config.yaml
d_model: 768
n_kv_head: 8
rope_fraction: 0.75
qk_norm: true
bias: "all"
tie_embeddings: false
init: "normal"
warmup_steps: 144
batch_tokens: 131072
seq_len: 1024
train_tokens: 832000000
dataset: "wikipedia_en"
Each number is 50 + 15 x the weight over the matrix's rms, rounded and kept within 0 to 99. Layers, rows and columns count from 0.

# layer 3 MLP down (transposed), 3072x768, rms 0.0727, rows 3007-3034, columns 512-639
44 58 63 66 57 56 51 32 43 60 57 38 52 37 40 48 52 51 62 46 51 47 69 47 40 38 44 65 51 63 45 38 62 64 39 57 41 43 56 40 62 45 44 37 37 54 61 44 46 47 58 59 40 52 34 55 45 34 51 48 56 49 54 36 47 47 58 52 44 44 44 48 52 62 40 57 48 52 48 49 52 56 59 50 48 54 51 69 58 36 61 47 55 47 47 51 58 61 50 44 57 63 42 32 42 48 48 28 42 37 53 55 53 57 43 57 50 43 42 52 56 41 54 56 28 53 47 50
72 17 72 48 46 59 46 25 59 32 64 66 45 55 74 43 51 64 68 79 48 65 35 63 48 74 51 62 25 55 20 19 56 64 60 64 56 46 27 38 54 44 66 28 35 54 52 26 56 53 77 77 29 39 60 61 30 51 31 49 46 57 62 65 54 77 46 44 54 44 38 52 43 43 48 57 35 40 54 40 61 49 85 84 53 54 47 29 89 41 75 51 54 45 70 77 56 63 59 33 55 52 56 58 84 74 46 49 41 48 57 84 27 43 56 34 52 73 65 18 68 35 52 53 36 68 47 63
65 69 24 79 50 83 55 78 40 47 50 56 56 77 42 40 63 48 76 27 34 73 52 22 54 61 31 42 45 52 56 72 43 26 26 56 47 56 50 18 53 52 60 69 65 78 32 74 31 11 58 50 63 29 45 58 47 53 51 51 32 71 46 45 73 40 30 36 62 59 47 34 30 37 30 16 35 50 77 50 53 83 58 41 21 83 40 52 51 64 55 46 68 41 59 53 56 54 47 72 46 31 58 42 26 46 49 44 64 38 51 53 41 42 21 34 67 66 50 43 52 40 61 58 30 40 26 33
39 73 27 64 31 39 61 78 64 88 74 49 76 63 61 44 48 37 51 69 29 63 59 48 26 49 50 62 40 34 58 38 71 38 30 52 23 63 41 44 35 81 22 59 49 48 20 29 99 42 40 67 36 77 53 61 36 50 66 44 50 80 37 43 35 63 74 75 56 60 43 66 77 93 42 47 62 37 32 63 42 27 45 39 16 58 29 37 30 68 39 44 26 39 23 30 46 50 58 19 54 12 58 47 37 62 30 14 46 64 44 20 59 67 54 67 57 51 59 43 67 42 65 61 70 64 38 62
89 39 35 27 61 30 46 21 42 55 17 51 40 72 69 54 86 35 50 31 38 48 73 40 53 57 80 25 43 42 51 48 41 55 66 62 56 29 37 54 53 83 65 41 51 47 72 33 61 48 64 35 36 48 66 49 44 51 53 71 74 09 32 58 58 44 41 14 71 63 32 28 47 40 51 44 59 30 57 40 54 40 62 68 63 72 53 47 48 63 49 65 52 25 22 28 26 67 48 42 75 48 46 62 42 41 27 57 69 69 45 26 66 64 54 63 29 53 43 55 45 49 28 49 63 69 58 47
65 48 37 61 76 49 78 70 63 80 31 62 41 43 40 24 29 28 60 40 53 47 32 39 51 69 75 57 43 75 59 47 29 45 20 34 55 36 49 51 33 43 57 76 69 41 33 64 66 47 15 44 29 58 45 46 63 42 45 55 59 72 31 49 52 45 81 65 57 71 58 77 35 44 62 26 45 57 60 18 55 71 35 49 22 67 58 81 77 52 58 59 66 57 62 31 60 24 41 57 27 47 49 81 72 52 26 53 79 70 59 56 47 57 57 40 49 60 61 14 37 39 63 47 41 35 46 37
42 65 61 74 60 24 61 39 66 30 76 52 18 44 44 82 18 83 24 70 62 76 66 47 35 29 78 42 60 54 75 41 77 62 29 37 60 19 51 61 64 48 55 31 60 29 61 44 52 43 59 41 37 31 45 52 44 44 45 42 48 57 46 40 29 49 97 50 39 53 55 64 93 40 60 44 17 35 27 44 60 46 58 52 42 35 54 45 66 39 80 61 51 53 36 61 50 54 60 29 58 44 57 40 43 21 80 33 54 35 43 45 58 25 20 53 25 44 40 78 72 56 56 26 62 28 35 35
72 54 41 15 48 52 43 58 68 49 55 46 13 13 33 49 29 27 27 70 26 40 32 62 51 55 41 43 28 42 45 69 66 60 40 58 40 45 91 34 56 63 63 53 39 28 49 68 65 32 80 73 50 70 44 49 67 30 50 60 40 44 59 62 38 64 58 50 91 77 19 63 44 41 54 35 75 33 61 59 64 69 26 47 48 63 63 37 45 56 58 69 27 67 28 28 43 42 28 70 45 61 69 68 43 59 45 90 45 44 44 40 51 38 42 76 44 68 38 71 82 33 69 84 45 53 46 50
64 26 50 43 58 61 65 48 49 59 17 38 74 72 57 54 28 47 55 44 65 60 46 47 40 51 45 26 39 47 17 54 37 32 61 36 60 42 71 68 69 37 80 70 56 27 51 39 51 58 39 61 55 53 48 54 63 33 54 27 43 30 68 83 59 53 70 66 36 34 30 45 44 14 58 39 42 37 37 57 70 46 26 77 37 73 55 41 76 26 53 49 68 24 52 47 52 69 31 64 45 24 58 55 73 51 55 62 35 70 40 52 49 47 59 43 40 44 59 52 70 33 37 50 49 43 33 55
27 51 44 46 03 48 62 38 51 81 58 28 45 38 08 57 54 40 50 59 43 39 46 31 50 44 52 61 45 66 39 45 55 44 65 47 36 25 41 27 65 79 55 39 60 73 60 35 49 56 72 38 76 49 53 63 62 05 29 45 58 27 42 03 25 60 47 23 30 51 55 59 42 53 48 75 61 37 30 29 53 68 38 43 65 93 78 15 55 27 33 39 40 61 53 67 39 75 61 71 46 37 33 81 66 50 56 38 59 14 67 57 55 40 49 57 34 46 30 65 30 35 52 50 36 50 42 46
47 68 35 32 54 45 34 18 51 73 42 76 23 30 35 39 62 46 36 36 50 61 39 55 86 29 15 47 38 22 43 29 16 28 62 42 19 61 50 59 34 40 52 45 48 55 39 44 66 44 24 80 48 36 44 62 42 55 70 50 40 53 64 52 50 55 57 47 42 69 58 78 34 22 52 53 42 51 63 36 32 35 43 58 42 67 45 27 34 31 49 72 60 26 43 30 53 59 49 55 22 03 29 31 60 61 33 32 73 22 66 61 73 38 34 44 52 48 47 41 34 65 55 55 43 59 53 36
51 63 37 30 58 40 24 45 26 67 56 20 75 66 58 49 69 50 56 82 32 42 43 81 41 61 70 26 81 46 50 42 44 35 22 51 46 29 63 64 49 63 77 76 42 47 23 43 33 25 24 51 34 70 86 41 51 71 29 00 45 68 47 48 40 23 71 59 50 69 62 69 68 69 55 41 49 58 17 61 53 35 33 22 30 25 88 56 67 62 74 43 62 68 41 41 60 26 51 38 79 49 36 69 80 62 38 93 44 37 62 19 48 91 69 49 46 48 41 62 42 42 48 24 18 86 08 99
32 73 50 37 53 62 39 33 72 69 51 39 46 57 25 62 44 32 40 58 38 78 65 19 54 36 34 26 39 69 42 49 68 52 43 48 76 26 28 53 61 24 47 21 34 16 56 46 56 29 26 41 74 36 45 65 54 34 62 44 34 73 52 69 44 74 58 58 55 43 55 44 27 43 21 42 28 47 78 41 41 47 47 55 71 69 58 67 90 55 45 38 38 65 52 22 59 55 70 36 48 61 59 33 52 68 42 40 70 38 45 70 31 69 55 38 39 39 64 55 79 12 61 45 19 48 73 42
51 37 38 73 58 34 51 55 42 26 64 59 43 61 34 48 46 54 34 32 60 51 64 58 47 63 41 54 45 63 76 51 46 56 40 78 39 37 57 56 46 58 30 64 36 46 54 75 61 54 30 44 27 79 37 34 64 21 40 33 60 52 53 42 56 85 55 65 49 53 25 29 67 37 36 78 51 52 69 48 26 36 00 37 57 62 24 30 40 44 38 65 52 37 49 25 58 61 75 26 63 48 40 49 60 75 30 60 76 69 67 43 76 38 20 39 74 57 26 60 35 66 50 25 61 59 34 57
51 06 42 22 51 18 73 57 85 86 31 20 50 47 42 42 69 35 43 49 71 34 75 36 76 39 42 47 36 47 59 49 59 38 48 55 37 55 19 54 65 45 08 43 44 29 71 23 91 49 34 75 68 39 64 61 27 54 48 49 59 34 54 60 39 17 50 30 80 40 36 45 50 58 48 84 43 54 39 52 56 58 59 49 24 56 39 70 43 34 35 36 64 58 65 64 48 52 55 42 50 17 68 33 56 81 28 33 91 40 57 48 46 39 48 61 40 54 37 52 48 55 71 64 43 28 39 65
72 51 56 36 42 56 61 66 57 44 56 79 47 53 31 67 45 76 42 58 74 53 73 48 51 40 34 70 62 79 54 48 51 65 78 29 13 57 64 20 40 61 48 26 58 51 58 61 42 62 49 51 44 68 16 72 59 32 56 49 33 59 44 70 52 35 67 49 59 36 55 32 56 81 31 83 47 62 54 57 42 46 82 57 14 40 59 37 34 72 21 55 49 40 52 37 48 54 82 52 51 60 62 64 46 38 44 61 46 55 72 68 47 62 63 76 35 51 72 85 56 26 57 53 53 72 58 36
33 48 33 72 47 47 56 51 58 63 60 30 49 57 64 57 57 54 28 55 47 21 45 00 49 44 45 53 49 30 45 84 17 47 43 63 53 41 56 52 29 67 52 53 45 39 58 56 71 79 34 69 46 66 44 58 30 69 57 36 33 43 72 66 57 67 56 42 52 68 28 63 41 20 30 40 61 55 37 27 37 39 36 57 62 47 41 36 54 36 43 48 48 39 83 53 64 23 48 62 75 51 41 35 26 52 49 66 44 46 64 34 34 92 24 51 61 49 49 64 28 40 63 36 63 42 45 34
47 36 54 41 23 54 68 42 64 23 74 19 22 23 69 46 71 31 52 45 47 56 59 73 57 50 43 89 41 75 54 58 51 41 54 59 61 52 58 43 13 44 00 47 52 81 54 22 47 73 28 38 37 33 61 52 29 70 27 43 26 19 70 60 51 63 21 31 51 69 67 29 70 66 58 34 44 52 73 30 20 52 60 58 58 41 73 45 79 53 46 47 57 48 31 51 56 18 60 47 33 40 22 29 54 56 59 60 60 65 62 56 42 66 47 31 24 65 34 60 64 63 74 51 23 69 36 53
40 74 45 24 58 38 46 55 29 31 49 43 67 43 21 50 49 45 35 53 46 65 35 41 53 41 76 56 40 51 49 72 33 37 44 67 16 60 34 21 40 38 63 45 50 47 58 33 45 52 51 64 34 76 27 73 51 80 65 44 57 64 45 36 52 48 77 37 45 52 68 61 64 44 52 58 64 15 91 27 43 59 14 51 11 40 40 28 80 47 63 73 08 63 50 45 33 52 80 50 42 61 56 29 34 68 49 67 70 49 80 50 34 65 59 54 95 37 34 49 36 49 34 83 58 83 34 33
49 50 65 55 82 53 59 44 65 52 51 20 65 68 56 60 21 58 79 55 58 72 52 49 47 54 33 37 49 47 31 47 73 53 23 67 51 41 55 33 53 69 32 50 30 38 52 17 26 51 51 57 41 41 36 59 34 25 45 83 10 79 30 38 48 47 64 43 37 35 57 60 70 35 63 45 41 54 58 37 23 37 41 63 55 60 60 23 31 53 60 55 25 82 47 46 64 61 69 36 55 52 46 42 34 47 19 56 47 43 76 70 81 24 53 58 49 61 57 23 38 25 67 68 48 23 79 57
98 60 76 42 43 57 63 44 83 21 31 40 65 42 55 47 49 71 61 53 50 68 53 28 72 52 30 62 60 44 32 52 66 42 00 82 57 35 65 66 80 49 54 16 39 49 44 40 73 41 98 76 61 55 52 52 30 34 56 66 79 25 59 48 67 55 50 45 38 54 59 47 69 37 42 71 58 52 34 75 60 57 73 56 43 33 26 18 37 49 52 06 34 62 61 42 37 51 40 60 64 51 34 65 82 56 29 40 65 73 57 39 42 48 20 59 71 62 77 67 19 31 35 72 63 41 56 52
38 76 69 30 46 68 74 60 68 34 62 21 38 47 42 28 42 48 66 50 16 61 79 57 61 32 56 46 47 46 46 60 34 62 45 51 26 32 48 57 50 62 52 30 60 32 36 67 56 80 61 14 57 63 47 70 45 41 40 43 44 50 41 38 62 29 42 67 72 73 32 33 48 52 37 37 54 50 27 39 42 66 54 54 41 19 27 35 53 87 38 74 72 44 80 95 41 49 52 46 73 56 28 84 41 71 52 72 45 57 41 44 49 55 46 36 48 56 24 48 33 19 22 73 86 34 52 45
46 42 23 56 51 52 46 43 56 99 61 57 58 67 18 48 66 73 58 69 65 61 43 33 62 57 42 58 38 46 45 58 62 41 33 23 37 58 34 36 60 44 54 58 32 44 31 45 54 38 60 39 74 50 68 58 43 72 23 50 48 87 40 15 38 58 38 52 47 40 55 65 56 46 15 51 44 32 58 33 65 18 25 42 40 49 48 29 38 24 55 45 64 36 40 44 30 65 63 65 77 57 67 73 57 57 46 64 42 59 84 55 38 30 55 55 26 36 27 59 43 58 86 36 33 60 50 68
38 42 57 37 27 54 69 36 52 43 54 66 69 19 28 66 59 30 22 43 30 66 61 67 55 08 23 23 67 51 77 61 45 52 51 33 31 56 76 46 70 56 74 38 56 44 44 83 37 64 51 38 68 55 57 66 50 29 69 51 46 60 73 29 35 35 67 54 47 66 38 43 83 28 54 45 50 49 31 22 48 44 28 47 59 44 59 49 66 45 37 40 46 20 54 66 34 59 17 37 64 45 63 39 34 34 42 57 56 60 31 87 61 66 36 56 61 55 34 52 38 32 59 44 27 51 30 24
70 60 25 72 68 37 17 48 58 58 48 44 41 36 89 59 51 83 73 69 11 46 41 49 53 17 33 42 53 37 34 28 54 46 90 62 53 31 49 51 54 47 39 81 56 52 26 41 57 65 25 22 64 27 58 37 50 57 54 66 61 51 44 43 46 45 58 49 40 49 48 45 46 31 57 51 48 47 28 49 68 43 54 46 44 71 33 50 33 64 21 47 37 63 36 39 71 24 49 46 39 36 43 29 61 52 47 37 37 33 06 66 53 33 81 61 48 50 41 65 65 57 81 40 38 36 46 19
33 53 29 22 41 38 38 60 49 86 22 02 44 44 52 72 54 64 27 48 46 70 51 46 83 20 38 86 81 55 45 40 51 51 19 45 29 43 37 35 59 64 35 63 71 59 55 54 08 49 63 57 57 69 52 35 90 44 19 57 27 73 43 31 92 30 02 44 27 42 45 27 50 50 61 77 42 74 59 45 35 39 63 36 48 78 55 70 36 62 32 39 53 48 48 44 49 65 56 65 50 47 70 45 61 42 34 38 56 33 58 44 55 36 52 36 53 35 36 87 34 36 72 41 48 54 45 20
49 46 51 45 51 53 54 49 52 50 51 51 50 53 49 57 49 48 49 48 48 48 55 43 43 50 55 51 53 49 53 42 60 52 54 52 50 54 57 46 54 60 51 49 52 57 54 56 51 52 47 53 50 52 51 48 50 47 48 49 51 53 50 45 53 44 54 54 50 52 43 46 51 47 49 55 54 49 48 53 52 46 48 49 54 50 46 46 49 57 50 44 46 50 48 51 52 53 49 53 49 58 47 49 50 51 55 58 55 49 54 42 49 49 54 45 49 48 46 45 49 51 45 51 50 47 56 55
33 45 47 38 55 51 39 58 50 55 50 34 67 61 40 51 34 50 38 00 36 39 55 34 50 25 48 41 36 66 24 52 70 55 51 57 27 85 75 52 60 56 47 44 42 50 67 50 83 67 19 15 54 48 28 36 60 42 23 64 43 42 43 24 35 30 58 71 71 46 56 16 41 32 57 49 55 41 55 48 17 71 36 60 83 50 31 71 67 68 59 35 40 41 93 55 41 65 60 78 42 42 36 37 52 52 67 63 42 75 49 71 36 20 29 63 60 31 67 52 46 43 58 63 61 67 61 46
# layer 3 MLP up, 3072x768, rms 0.0736, rows 3008-3034, columns 512-639
47 43 37 52 33 41 66 62 39 35 50 64 35 43 58 51 50 48 62 47 56 46 73 50 55 68 39 39 38 64 39 47 50 72 61 49 16 44 46 92 23 58 49 71 76 37 74 56 60 38 37 70 24 47 10 29 53 40 39 47 72 87 58 38 72 67 39 52 86 64 51 53 78 21 30 37 25 51 57 38 38 42 52 55 52 62 49 82 64 28 44 51 54 25 71 74 12 49 31 52 45 37 46 47 56 64 26 43 48 54 08 37 51 60 81 73 51 55 28 53 27 58 43 66 44 44 47 35
40 59 26 69 28 53 61 57 49 23 59 34 65 68 49 46 55 48 62 43 59 70 49 55 78 38 58 77 44 44 51 69 43 53 67 53 56 26 39 65 61 82 80 29 62 58 36 66 18 08 54 45 66 36 53 74 75 38 61 47 39 45 57 57 76 37 27 51 73 53 44 60 38 55 66 51 61 44 31 65 49 39 47 20 40 62 54 58 36 64 34 38 50 54 41 38 52 38 84 21 61 58 22 48 25 45 31 30 34 29 68 50 21 38 78 28 31 62 51 70 61 40 58 36 62 63 45 52
45 23 40 70 40 53 61 63 37 40 43 55 42 82 44 68 68 78 39 44 57 84 53 35 68 46 58 37 69 76 41 59 67 45 35 38 44 58 47 51 34 47 51 46 70 19 63 36 15 34 68 44 69 47 52 71 51 66 46 00 45 38 51 38 75 35 34 77 13 30 25 49 86 62 43 74 57 46 08 41 36 37 62 58 77 56 39 76 68 51 23 33 52 81 62 59 42 30 53 40 44 74 71 54 57 60 45 15 54 71 37 55 84 78 48 51 42 34 44 24 69 30 79 66 51 33 41 84
47 47 15 33 22 16 18 56 58 59 50 62 53 27 53 50 47 40 52 45 80 49 72 55 40 67 56 71 72 44 24 82 51 65 56 34 66 60 72 61 27 03 50 57 24 61 53 88 74 64 48 45 44 16 60 45 68 29 51 31 55 46 49 48 38 48 45 57 46 43 42 72 54 56 71 13 69 82 34 67 67 28 56 44 86 62 53 49 57 44 72 31 73 57 31 40 41 30 27 37 73 25 61 59 68 65 51 79 53 84 65 09 49 35 48 60 53 22 38 50 55 52 22 58 25 51 24 55
38 48 70 47 47 65 47 40 48 62 58 59 59 52 41 62 82 58 44 54 59 66 62 57 37 37 55 43 36 53 56 37 49 35 43 59 52 40 33 80 64 87 74 46 35 69 51 39 50 92 75 52 50 24 45 26 67 43 56 78 51 47 48 46 80 74 40 60 51 92 55 53 62 27 43 45 55 48 48 36 39 42 70 63 48 37 58 36 56 58 84 52 46 63 56 36 72 62 57 43 29 35 63 50 63 47 49 47 70 43 58 57 35 53 66 37 18 42 19 54 15 08 45 63 47 33 43 48
53 41 46 45 14 78 36 65 65 29 35 48 63 51 59 64 49 55 21 88 29 55 58 41 35 33 69 42 30 37 35 25 41 45 88 53 59 61 54 74 25 65 18 57 23 52 83 18 45 43 29 66 58 32 34 51 64 65 51 33 70 15 17 35 42 23 45 50 65 53 55 42 70 46 69 63 17 57 90 52 48 55 47 56 54 36 37 20 40 52 58 60 60 60 70 56 72 43 10 81 60 35 62 68 94 65 69 36 22 61 45 41 50 48 57 58 45 64 66 53 73 59 40 37 34 32 54 68
62 47 33 88 59 33 20 88 72 33 16 65 56 41 58 76 24 77 35 52 46 70 73 44 44 54 95 58 15 60 77 36 52 60 60 49 45 61 64 38 37 61 40 45 75 57 64 67 81 36 79 64 18 70 79 44 50 17 56 47 55 60 61 67 47 52 49 34 40 31 61 67 47 27 48 57 52 59 51 43 52 37 67 54 43 58 33 75 59 41 50 56 60 61 14 83 44 34 36 68 70 38 47 33 51 57 43 52 74 45 63 69 40 59 36 72 47 32 40 58 55 46 62 69 48 48 43 38
40 42 41 39 14 72 30 38 15 64 53 69 35 72 48 42 82 58 39 54 28 32 32 31 43 47 38 42 71 33 38 42 61 64 64 87 30 38 81 69 36 82 52 44 39 45 60 72 51 38 37 47 57 23 47 48 72 66 52 21 60 45 41 59 43 34 46 66 40 53 83 33 46 68 68 34 58 67 75 40 63 56 37 68 22 63 47 23 68 74 48 51 48 50 67 39 37 44 14 41 46 92 80 59 30 55 17 84 42 65 30 44 50 61 52 63 48 65 60 25 66 36 48 31 16 37 60 42
38 45 42 51 31 50 45 51 40 62 10 22 50 53 34 35 49 27 61 43 61 68 59 69 61 51 35 60 69 36 50 32 60 52 70 55 59 39 27 55 63 83 53 39 56 77 49 50 46 73 80 75 48 48 32 33 33 36 24 53 42 43 58 20 56 54 52 54 55 52 48 58 46 68 29 46 44 73 38 23 52 23 60 78 45 65 54 36 76 69 34 21 71 41 51 55 43 56 14 56 61 73 39 63 42 63 06 33 21 69 57 39 25 23 42 42 39 41 62 54 00 80 29 57 41 53 54 31
48 56 56 53 42 44 66 48 49 65 95 24 35 53 21 59 29 51 62 24 55 35 65 57 50 67 51 40 57 49 76 30 52 69 88 51 48 59 42 42 45 57 53 60 41 52 36 07 64 58 26 65 93 42 53 51 45 30 80 30 42 14 54 64 30 43 56 59 47 51 53 77 46 58 46 80 38 48 52 58 30 70 66 41 39 41 70 53 48 61 59 66 51 43 67 39 12 31 74 36 38 32 66 86 46 48 30 60 70 29 54 42 53 58 46 38 60 51 41 64 72 63 38 07 40 34 46 64
20 55 27 60 18 28 22 46 48 42 36 19 84 55 64 31 46 33 39 65 30 78 71 32 23 54 50 44 70 43 69 58 43 30 54 57 51 66 56 41 28 43 71 59 55 69 28 70 60 53 54 55 51 31 89 60 80 54 26 56 53 69 35 64 32 63 59 45 42 63 68 63 62 33 43 82 46 34 36 60 54 59 68 58 63 68 45 82 72 48 32 56 70 26 35 62 99 25 61 45 46 53 37 83 53 73 73 66 59 48 15 16 64 80 50 47 15 82 52 62 65 48 28 22 34 81 51 53
65 51 45 37 54 57 39 42 48 30 27 35 61 49 58 40 65 60 47 62 46 54 63 48 38 49 40 84 73 32 46 36 49 61 61 50 43 44 36 35 28 26 49 64 58 15 52 25 55 47 34 61 67 21 45 58 54 35 31 70 81 42 51 26 29 56 54 73 48 61 43 50 38 44 76 57 26 45 26 36 73 37 44 34 43 78 47 69 56 39 49 52 54 44 83 56 72 55 37 54 50 34 48 60 29 68 39 49 52 25 26 49 62 46 54 56 74 44 76 58 44 31 57 41 26 69 37 46
42 77 15 48 63 59 64 58 44 48 45 46 50 48 65 59 57 63 08 49 35 32 57 39 53 73 60 53 41 54 63 25 81 32 41 45 32 28 51 33 59 72 48 69 33 26 64 65 57 57 35 72 50 56 44 43 40 43 43 78 80 54 28 49 53 40 46 48 42 48 68 25 72 34 39 86 32 76 45 80 63 41 31 26 45 66 36 27 68 88 42 51 70 36 58 54 76 36 74 67 30 10 43 58 53 36 52 36 61 56 39 15 38 21 46 60 38 53 57 40 47 50 32 28 85 40 47 37
81 37 71 41 46 38 22 41 63 20 49 59 22 57 52 29 54 57 36 51 46 64 51 46 40 43 44 37 40 68 56 72 38 51 51 37 50 77 22 40 52 14 21 63 57 73 68 36 42 64 03 60 45 55 20 66 40 69 62 53 57 49 63 47 43 30 37 70 41 57 28 38 56 37 38 73 58 73 64 35 66 70 39 24 56 49 44 44 51 64 57 51 40 44 33 70 57 60 45 44 63 55 35 45 24 53 60 30 99 77 70 57 54 46 55 43 46 48 47 44 55 37 70 60 60 35 53 77
53 43 33 26 46 53 55 45 46 73 61 65 85 31 39 46 33 55 50 78 86 36 61 55 44 29 56 75 46 70 31 73 55 49 50 57 35 55 44 54 59 32 64 53 22 54 65 15 64 61 48 71 89 59 61 39 52 46 47 40 42 30 20 48 48 44 39 53 75 39 41 40 56 54 24 66 85 39 54 58 63 48 91 39 56 76 59 40 51 40 29 51 53 46 21 56 75 21 52 69 43 69 35 21 20 42 53 28 62 51 45 53 52 52 44 35 15 27 40 83 41 64 44 42 56 80 71 42
91 37 30 27 90 47 46 43 37 77 50 54 29 73 80 29 70 88 41 66 56 48 54 51 38 73 64 33 53 30 36 54 62 45 73 34 34 33 60 30 43 40 59 38 65 47 25 56 47 59 77 42 68 61 56 53 39 45 65 43 72 39 45 82 56 49 54 38 53 50 57 25 70 23 45 51 39 66 38 38 37 78 37 73 24 48 35 69 28 61 52 54 11 21 37 53 70 76 41 72 23 71 28 56 40 42 50 81 39 35 45 34 65 59 63 52 41 43 89 77 64 58 56 16 53 56 59 32
76 37 59 19 35 45 27 51 52 55 49 57 27 43 81 30 34 59 35 45 38 57 57 62 27 52 48 44 44 56 54 28 64 30 45 63 57 45 75 63 55 74 77 62 55 81 67 25 53 58 55 43 35 50 52 48 29 71 58 42 62 52 35 55 67 51 21 55 41 76 59 50 42 43 31 39 58 47 93 33 39 47 60 33 51 60 83 41 33 49 70 56 64 64 85 55 46 55 46 55 41 73 38 52 44 55 50 38 26 46 42 35 21 46 55 30 65 16 54 53 41 48 35 38 50 49 70 41
47 68 58 60 32 77 60 42 27 47 54 44 51 46 41 37 71 47 78 40 58 79 44 55 48 49 50 37 50 39 55 45 46 53 38 32 47 59 45 43 67 35 23 35 54 61 42 66 61 53 44 36 37 60 37 62 48 45 43 61 25 40 47 57 43 38 29 45 42 50 22 63 74 64 47 42 64 48 73 89 81 59 57 49 23 56 61 58 43 54 52 12 67 64 42 46 60 22 33 45 61 55 50 34 35 37 56 40 51 32 67 32 58 48 30 47 70 64 42 55 56 59 48 73 33 60 48 66
58 38 22 41 47 56 90 30 65 44 53 74 43 64 98 44 42 69 66 70 38 67 71 52 46 56 43 51 75 46 48 58 61 38 74 49 19 61 67 35 51 43 65 50 38 31 63 44 40 50 47 80 67 65 24 45 17 43 46 77 56 39 39 51 67 42 37 20 50 43 78 42 66 51 55 39 43 66 49 34 40 42 50 43 27 32 50 59 67 46 41 43 58 33 75 31 34 83 20 27 60 44 69 43 46 47 51 42 40 40 77 61 37 69 72 60 25 43 68 55 58 56 55 65 59 74 32 54
24 58 98 73 41 53 55 33 47 90 59 55 20 30 65 31 76 51 56 76 78 60 66 41 36 80 42 59 50 33 45 53 47 35 32 68 36 63 51 40 45 52 62 51 53 62 60 29 43 54 70 09 70 28 38 46 31 57 55 71 63 58 56 82 38 48 35 41 39 47 76 52 71 72 53 59 66 57 25 64 99 67 80 75 36 45 63 91 35 48 21 49 12 34 37 55 40 38 40 91 65 59 43 47 46 62 50 54 60 35 56 46 43 57 67 63 66 46 14 42 61 35 67 47 70 17 48 87
43 35 54 48 40 76 25 70 51 69 76 64 33 69 51 23 73 35 47 64 64 54 57 47 38 59 30 53 55 71 50 42 67 22 75 72 11 16 82 45 50 37 66 61 56 64 33 67 60 40 92 69 32 74 43 62 36 47 56 49 28 56 76 53 50 50 83 47 48 31 74 54 50 75 36 46 38 31 39 61 44 81 35 41 57 75 61 64 55 42 37 26 47 21 37 53 67 46 81 52 40 51 61 55 54 66 49 35 30 25 64 37 55 51 63 43 58 43 26 27 32 26 72 64 37 27 66 43
33 45 44 66 21 58 32 69 62 29 74 62 61 63 60 56 53 68 67 53 48 43 65 51 42 63 28 66 36 42 66 39 55 45 56 51 48 69 33 34 43 47 75 72 20 49 26 53 41 51 53 42 72 69 61 44 46 55 61 30 58 34 64 76 38 36 45 37 38 42 66 72 39 39 55 61 54 74 69 49 75 45 31 51 55 96 47 63 49 34 67 66 45 46 52 57 42 48 83 71 65 30 48 60 48 42 31 78 47 62 47 39 52 37 82 46 26 71 41 41 54 52 56 32 32 50 51 62
32 73 58 44 18 32 40 35 59 26 27 37 72 40 38 84 42 31 72 41 42 33 28 73 37 24 70 36 39 67 60 61 28 37 61 62 57 50 21 39 49 48 53 32 60 54 58 53 41 57 31 56 52 46 70 38 46 66 41 66 54 53 78 30 47 53 69 51 39 69 57 64 47 53 33 36 64 50 58 45 74 37 58 39 41 44 30 50 56 45 86 29 39 47 59 78 36 33 21 33 53 31 24 39 63 46 69 40 66 33 49 40 49 28 52 66 69 59 53 73 19 40 62 23 38 65 58 29
64 51 40 51 52 57 30 56 61 47 72 77 63 30 51 52 43 77 68 53 30 54 48 99 55 62 77 55 42 46 52 35 37 97 41 55 66 53 37 27 36 28 40 40 48 51 28 21 48 26 66 65 64 56 31 26 65 47 67 66 57 80 71 38 39 50 27 23 38 51 51 54 62 66 48 74 24 91 39 15 60 34 68 37 39 39 60 41 36 70 84 45 52 57 56 40 51 59 39 25 52 63 53 54 49 59 23 37 11 54 44 24 69 58 73 55 51 69 66 53 52 88 63 72 61 01 72 49
71 73 65 61 33 85 45 37 66 49 55 47 67 39 41 27 48 67 41 18 85 52 92 44 43 37 49 15 46 36 60 43 42 46 39 73 55 65 73 23 48 78 52 31 51 43 38 60 17 62 63 47 40 43 36 20 14 37 57 11 31 36 73 72 44 50 47 34 49 44 84 60 90 26 41 60 61 73 17 30 65 64 11 46 81 57 22 59 43 62 47 45 33 41 44 67 50 36 44 58 32 80 65 71 64 41 44 75 39 49 65 26 49 90 41 50 64 78 34 41 56 37 57 42 39 47 76 57
51 48 46 53 45 52 42 48 48 47 47 47 50 50 55 45 51 54 46 52 52 52 49 56 45 48 48 54 52 53 53 45 51 52 51 47 49 48 50 47 51 51 53 60 54 51 52 53 51 49 53 55 59 51 57 47 48 51 52 47 49 49 57 56 50 50 51 52 52 52 52 49 47 59 50 40 47 54 54 52 51 51 47 48 52 52 47 53 46 50 52 48 51 54 51 54 46 49 54 44 49 54 51 52 49 48 49 58 53 52 54 52 49 47 51 54 49 53 49 53 47 50 48 50 41 51 43 52
51 93 51 53 82 56 41 69 48 86 41 42 67 53 50 20 41 54 15 70 25 41 32 45 34 13 65 32 36 48 21 32 47 68 47 38 46 62 70 74 30 46 60 47 25 47 61 33 74 53 57 30 45 45 13 59 57 62 66 56 32 46 44 74 39 43 48 48 39 53 70 02 47 33 29 48 44 64 45 40 62 42 51 35 65 46 16 57 61 58 61 46 48 38 62 41 25 53 59 52 61 58 36 78 59 79 52 22 60 38 56 46 64 75 72 65 47 57 64 75 55 61 67 38 54 78 46 54